From a checkpoint of a small transformer trained on Wikipedia: skips across layers.
Each number is 50 + 12 x the weight over its row's rms, rounded and kept within 0 to 99. Layers, rows and columns count from 0. The size before them is the row's rms in percent of the matrix's.

# gate: layer 5 MLP gate, 704x256, rms 0.0953, rows 356-372, columns 0-63
# up: layer 5 MLP up, 704x256, rms 0.0981, rows 356-371, columns 0-63
# down: layer 5 MLP down (transposed), 704x256, rms 0.0933, rows 356-371, columns 0-63
gate356 101:49 50 59 41 48 58 31 49 61 62 46 64 49 38 41 54 44 88 53 56 45 60 60 40 47 42 53 32 35 66 77 42 52 49 73 44 55 48 49 59 39 49 65 46 63 38 32 74 30 39 67 39 48 38 51 59 64 33 34 72 52 30 41 43
up356 095:39 51 36 46 61 33 45 41 57 58 54 40 52 52 40 31 54 30 41 28 39 43 29 47 49 40 25 36 56 50 46 45 44 35 47 55 36 66 70 69 39 44 69 54 51 63 46 48 46 49 32 80 51 72 78 35 60 65 67 46 49 58 39 55
down356 101:60 57 44 51 52 64 44 54 45 46 46 50 52 55 54 54 54 77 67 51 72 42 32 49 63 38 74 32 35 66 73 66 35 60 34 64 55 34 33 51 51 24 47 40 58 37 47 60 53 45 65 60 31 39 61 39 65 32 30 46 46 69 40 33
gate357 099:47 73 58 46 66 44 38 72 46 48 66 77 44 33 55 56 66 58 46 71 58 38 46 61 63 72 54 74 35 49 54 41 66 69 51 60 61 20 54 43 46 57 50 58 59 71 54 59 52 58 52 37 46 61 51 32 53 59 57 69 75 29 55 71
up357 095:65 52 53 35 63 44 46 36 60 53 30 36 61 53 48 58 56 74 64 45 51 51 36 43 38 44 62 43 52 64 44 57 47 31 52 57 49 51 62 59 36 57 51 58 33 51 40 54 51 36 58 32 48 61 57 56 23 43 45 47 31 58 47 35
down357 094:54 58 55 72 51 53 56 61 51 34 78 37 36 31 49 54 50 41 51 70 51 46 36 55 48 71 35 56 53 34 64 34 58 49 35 48 77 29 47 30 46 55 40 50 69 63 57 65 29 61 69 51 36 52 28 44 49 49 31 74 69 47 71 62
gate358 098:54 44 30 54 36 56 48 48 62 77 52 40 68 49 36 34 65 51 76 68 60 58 50 45 44 53 40 27 47 62 57 41 22 54 62 33 46 65 51 37 60 47 58 50 51 66 58 55 40 52 47 75 38 58 31 44 61 40 59 49 51 44 56 39
up358 094:49 44 58 54 57 49 62 41 64 41 70 47 46 54 49 59 61 51 43 31 51 61 50 37 64 63 40 66 73 37 34 37 55 68 61 55 54 42 38 54 50 41 50 49 50 32 55 37 67 28 65 57 37 46 73 46 42 36 52 43 48 57 36 52
down358 094:57 50 57 37 33 59 30 62 58 36 48 57 63 48 51 47 50 69 54 62 54 45 48 50 37 39 57 58 57 40 71 39 29 46 44 47 37 67 59 64 64 63 53 39 67 45 62 46 44 50 64 60 56 38 60 34 65 59 36 28 54 64 55 38
gate359 099:63 27 32 56 48 57 49 34 50 54 60 50 58 55 67 45 54 48 59 67 60 41 39 73 36 46 54 66 49 51 55 70 54 48 45 60 36 57 51 56 60 30 20 67 48 57 41 46 37 57 38 49 37 45 52 45 67 56 45 50 50 58 71 41
up359 099:55 62 68 50 44 46 67 50 51 59 52 44 31 38 58 40 56 59 22 61 55 49 44 55 47 57 37 54 45 38 43 52 40 55 54 51 72 41 40 69 34 39 32 34 35 62 51 62 52 37 41 44 61 37 76 35 48 53 49 44 58 38 31 48
down359 100:58 43 53 39 56 45 34 40 47 29 38 64 71 42 39 40 45 39 52 60 62 48 63 47 49 27 60 48 51 73 46 39 61 42 40 48 55 52 59 38 20 59 39 25 63 46 63 67 55 52 66 50 71 40 60 66 57 49 58 51 39 44 38 47
gate360 105:64 55 43 35 48 43 31 53 67 45 51 58 44 69 56 65 63 65 55 52 59 40 51 46 61 42 56 69 52 73 58 72 56 41 32 61 30 56 33 43 33 52 49 48 70 50 43 53 29 62 49 57 46 37 46 31 47 48 56 40 34 60 40 25
up360 102:63 75 52 55 53 74 41 31 28 38 30 26 59 55 34 43 33 50 40 63 48 54 36 53 55 40 49 44 51 51 40 41 41 34 57 25 45 30 73 69 53 52 48 55 62 35 52 49 41 42 71 42 59 53 71 58 41 52 62 47 37 34 50 54
down360 100:54 49 56 57 45 37 43 41 54 66 65 40 45 72 57 45 51 59 42 39 33 53 44 65 46 37 60 56 31 35 54 31 39 54 69 49 54 65 43 25 42 36 37 66 52 33 25 39 50 50 72 67 23 39 34 34 37 45 57 42 43 61 77 52
gate361 103:45 58 61 58 47 46 52 52 44 25 45 61 20 49 56 54 67 29 49 56 47 13 54 40 53 57 66 45 55 42 63 49 47 40 40 30 28 61 41 69 23 43 62 47 51 65 53 46 58 46 33 56 33 50 51 55 36 63 56 52 52 68 53 37
up361 105:68 32 46 52 56 61 39 44 50 56 59 45 83 55 54 66 47 45 38 57 54 26 49 37 47 56 50 58 41 39 39 60 43 49 56 56 77 52 54 70 49 41 72 54 63 47 47 46 46 55 63 51 72 50 52 63 72 46 33 43 57 47 62 62
down361 104:52 39 36 46 36 46 44 58 40 47 58 44 66 50 51 51 57 56 54 36 68 50 60 26 54 43 54 54 55 38 34 49 49 37 23 48 51 36 45 58 39 41 53 54 50 41 50 61 49 73 28 56 62 44 36 53 64 56 76 49 48 52 69 55
gate362 099:42 53 28 58 37 27 56 46 42 39 38 56 52 41 56 33 50 55 63 68 83 36 49 45 61 39 53 63 33 36 48 46 51 38 60 55 52 83 48 67 51 63 54 38 70 39 51 44 54 37 24 42 44 50 39 38 33 83 54 41 65 65 39 60
up362 101:40 52 46 47 37 50 64 68 47 66 71 51 69 46 53 50 38 39 32 49 75 44 54 34 34 48 40 64 64 33 37 41 42 69 46 53 44 59 61 62 56 49 63 42 48 63 51 61 42 71 19 46 36 61 42 57 47 53 51 36 49 63 48 70
down362 100:48 58 45 64 56 17 61 71 62 37 63 61 44 36 37 28 68 64 63 74 44 45 47 67 49 40 47 67 28 54 17 73 51 58 56 51 65 70 34 66 21 37 34 65 48 53 32 44 50 54 36 45 42 55 62 54 49 57 70 49 53 41 45 36
gate363 097:47 65 60 45 35 62 42 57 55 46 55 59 55 54 44 38 52 53 63 57 41 47 39 56 67 43 64 46 61 43 37 69 54 60 48 45 62 60 54 57 42 50 17 40 75 63 37 48 34 44 67 52 39 38 44 45 67 62 23 23 35 55 51 49
up363 097:46 52 64 63 42 48 73 48 47 45 40 44 58 56 50 54 59 68 47 52 52 48 52 41 47 42 54 43 40 44 43 61 58 58 56 39 46 57 42 69 25 47 35 42 61 48 65 37 62 47 54 70 59 55 42 55 58 48 54 50 49 40 40 73
down363 099:52 59 41 41 59 50 50 55 55 27 56 52 45 50 54 60 44 40 50 42 47 37 64 40 41 46 58 44 75 32 67 47 41 24 41 52 40 38 58 64 37 50 45 67 65 31 49 55 53 62 37 25 47 35 44 59 51 37 28 65 34 55 63 47
gate364 100:65 62 49 51 56 33 21 62 67 45 46 54 58 56 71 46 58 75 53 41 49 42 50 60 52 38 61 46 38 41 57 34 61 32 56 36 48 53 60 47 49 63 61 40 47 60 47 59 59 67 59 57 40 57 69 38 44 32 41 23 44 33 29 67
up364 098:48 30 66 52 52 36 81 48 38 62 55 54 49 43 71 52 64 46 69 50 58 50 52 49 28 25 48 50 69 49 41 47 69 46 55 57 62 63 48 47 45 50 46 41 55 43 55 45 51 39 61 63 41 54 70 42 66 44 53 43 69 59 51 47
down364 098:42 64 41 29 44 74 22 56 64 59 47 35 64 65 46 43 47 53 39 27 30 43 40 42 38 64 35 37 48 52 48 59 63 42 50 49 46 55 50 25 47 72 45 62 54 46 47 52 42 44 44 38 43 55 67 42 26 44 56 19 61 71 26 48
gate365 103:60 48 39 46 43 50 14 58 48 47 47 40 44 53 44 62 60 34 70 50 36 66 40 42 36 65 69 57 26 51 47 40 65 32 59 56 37 52 56 48 52 58 47 60 77 39 65 67 63 60 65 46 49 57 55 61 32 60 74 50 54 24 43 26
up365 103:49 39 65 58 39 41 51 52 43 38 56 53 68 57 36 70 39 50 54 54 39 49 53 50 44 45 61 43 80 81 38 71 69 41 55 58 46 41 50 57 61 53 48 50 62 47 54 54 30 64 33 55 37 34 68 59 54 76 63 60 67 63 47 54
down365 106:61 32 36 64 53 55 51 49 43 52 58 35 64 57 33 63 66 47 55 43 26 54 70 69 26 38 63 54 65 33 60 52 58 57 42 44 52 59 49 54 54 41 61 38 42 42 52 54 52 50 32 54 33 48 54 17 60 59 57 46 35 40 55 62
gate366 096:57 36 35 53 61 29 63 70 61 50 71 45 50 57 49 67 67 56 61 44 46 33 57 51 46 64 51 49 37 31 52 49 44 59 57 55 47 41 32 27 47 37 67 34 65 54 58 19 61 75 57 43 40 55 51 28 51 50 56 56 27 55 41 59
up366 098:58 56 37 64 57 45 37 42 28 41 53 43 78 50 33 63 58 56 55 49 73 53 63 57 43 51 44 64 25 45 69 44 49 69 36 52 65 46 50 38 48 70 50 42 67 63 61 66 64 41 50 71 72 43 57 37 55 46 61 72 46 59 60 37
down366 099:58 49 54 44 34 67 38 29 38 53 50 54 50 38 47 47 49 36 28 59 23 36 35 60 50 36 56 31 41 36 32 50 52 47 40 55 44 57 75 32 59 46 48 29 48 63 50 55 48 52 55 41 60 60 51 48 73 44 33 56 36 50 70 43
gate367 100:31 49 55 63 54 53 78 35 63 47 57 58 42 27 53 66 45 34 26 49 33 50 66 51 47 71 51 47 51 40 55 52 50 62 66 56 54 55 44 52 79 46 77 57 41 61 20 42 50 33 38 49 60 57 63 47 42 68 73 78 53 60 52 63
up367 102:60 54 50 60 39 45 72 57 38 38 41 58 46 58 29 51 50 50 72 66 27 42 59 50 29 43 35 43 69 47 59 74 42 45 36 43 57 41 47 42 50 44 46 59 57 64 69 44 29 63 54 59 54 51 56 46 44 25 55 61 71 52 63 66
down367 104:47 39 47 49 39 48 39 50 36 55 46 65 47 64 56 61 46 55 56 60 52 38 53 45 52 38 64 43 53 54 62 43 39 35 48 47 69 66 54 48 53 40 52 33 50 45 46 52 39 64 43 44 77 42 69 60 31 59 51 41 49 64 50 74
gate368 099:39 38 54 58 43 48 54 50 60 43 53 42 45 67 57 32 52 54 67 27 47 37 57 45 37 41 19 46 26 54 71 40 52 25 52 27 27 41 44 64 73 44 49 45 48 59 53 46 42 60 40 57 47 63 41 47 60 40 45 58 46 44 63 25
up368 098:54 39 52 58 44 46 72 34 54 55 56 67 35 46 49 45 42 63 34 47 34 48 61 42 48 54 60 48 37 50 56 58 46 72 43 29 56 48 57 44 46 49 74 57 64 52 30 34 69 62 73 70 68 57 81 62 55 53 65 60 50 39 59 51
down368 098:35 38 28 71 51 43 77 59 43 54 58 43 33 72 56 18 42 58 57 49 57 41 53 31 55 68 32 43 33 48 45 39 47 48 54 49 44 58 48 46 68 42 50 45 48 33 73 44 46 68 48 51 28 66 63 63 56 25 47 32 30 55 50 14
gate369 103:53 47 39 56 57 59 44 35 50 62 38 57 21 61 43 54 19 37 64 54 58 49 55 47 43 58 58 52 57 49 65 52 85 56 67 41 35 42 49 52 61 34 65 67 29 35 54 43 47 59 37 51 06 56 46 48 53 40 39 61 46 42 59 46
up369 100:50 51 41 51 55 46 51 62 51 49 64 63 54 54 40 58 64 60 66 57 28 39 31 56 38 47 55 58 66 62 49 57 77 41 50 44 62 53 47 55 48 56 82 46 65 56 41 37 70 39 80 58 36 40 51 41 55 50 48 74 38 41 53 59
down369 102:58 42 58 48 59 55 45 46 45 49 39 38 49 39 36 28 64 63 36 49 54 54 23 34 34 52 53 55 51 68 50 41 43 53 40 61 51 66 38 60 50 58 52 59 54 43 46 33 40 49 50 31 44 53 50 68 68 58 34 37 22 39 57 53
gate370 097:67 41 40 69 42 38 45 54 48 50 54 57 46 48 44 43 62 35 36 36 47 27 57 63 63 48 38 63 27 63 56 71 46 62 57 52 65 68 73 51 71 54 67 61 70 41 48 59 36 65 46 50 46 51 65 56 51 42 50 46 54 40 57 47
up370 097:64 45 29 44 43 46 67 57 38 49 49 45 36 41 53 32 57 48 50 39 42 51 55 64 48 37 47 61 26 34 50 28 52 60 42 48 48 62 42 35 47 42 25 62 79 54 45 41 55 37 50 58 52 53 44 47 58 53 59 53 70 35 60 52
down370 097:66 49 41 71 47 39 50 41 37 65 58 60 42 61 46 56 45 51 48 60 45 64 56 46 70 61 39 52 47 51 68 48 49 44 46 35 25 63 76 57 44 54 58 67 57 57 63 73 67 46 47 60 61 50 60 40 63 60 59 80 62 59 57 53
gate371 103:55 41 35 46 65 79 38 57 48 59 39 50 65 73 60 39 57 63 54 31 49 31 69 49 53 41 54 41 50 53 56 47 30 73 67 56 52 48 51 63 82 37 49 58 29 52 61 26 36 41 29 37 22 50 80 58 55 45 31 45 50 51 47 52
up371 092:38 70 41 35 63 05 35 68 56 33 61 54 50 39 77 53 44 68 49 62 47 47 40 45 43 36 49 58 44 29 43 68 53 43 59 48 41 49 41 55 37 58 54 43 63 73 60 69 59 44 67 52 44 57 46 32 37 57 61 76 41 27 48 56
down371 091:43 46 62 46 42 76 49 34 53 69 45 30 71 84 24 56 60 39 42 43 64 49 35 33 61 41 46 49 46 43 56 42 41 50 61 39 32 51 38 49 59 53 38 36 32 22 55 47 53 46 39 42 44 66 81 65 62 41 49 41 26 61 31 43
gate372 097:34 42 51 62 43 51 77 58 61 40 56 47 42 53 36 66 53 58 61 47 41 58 63 60 39 67 50 59 41 80 49 19 61 50 76 47 49 38 49 48 50 34 57 39 60 47 36 60 47 55 52 48 38 70 46 49 52 45 61 23 32 41 50 55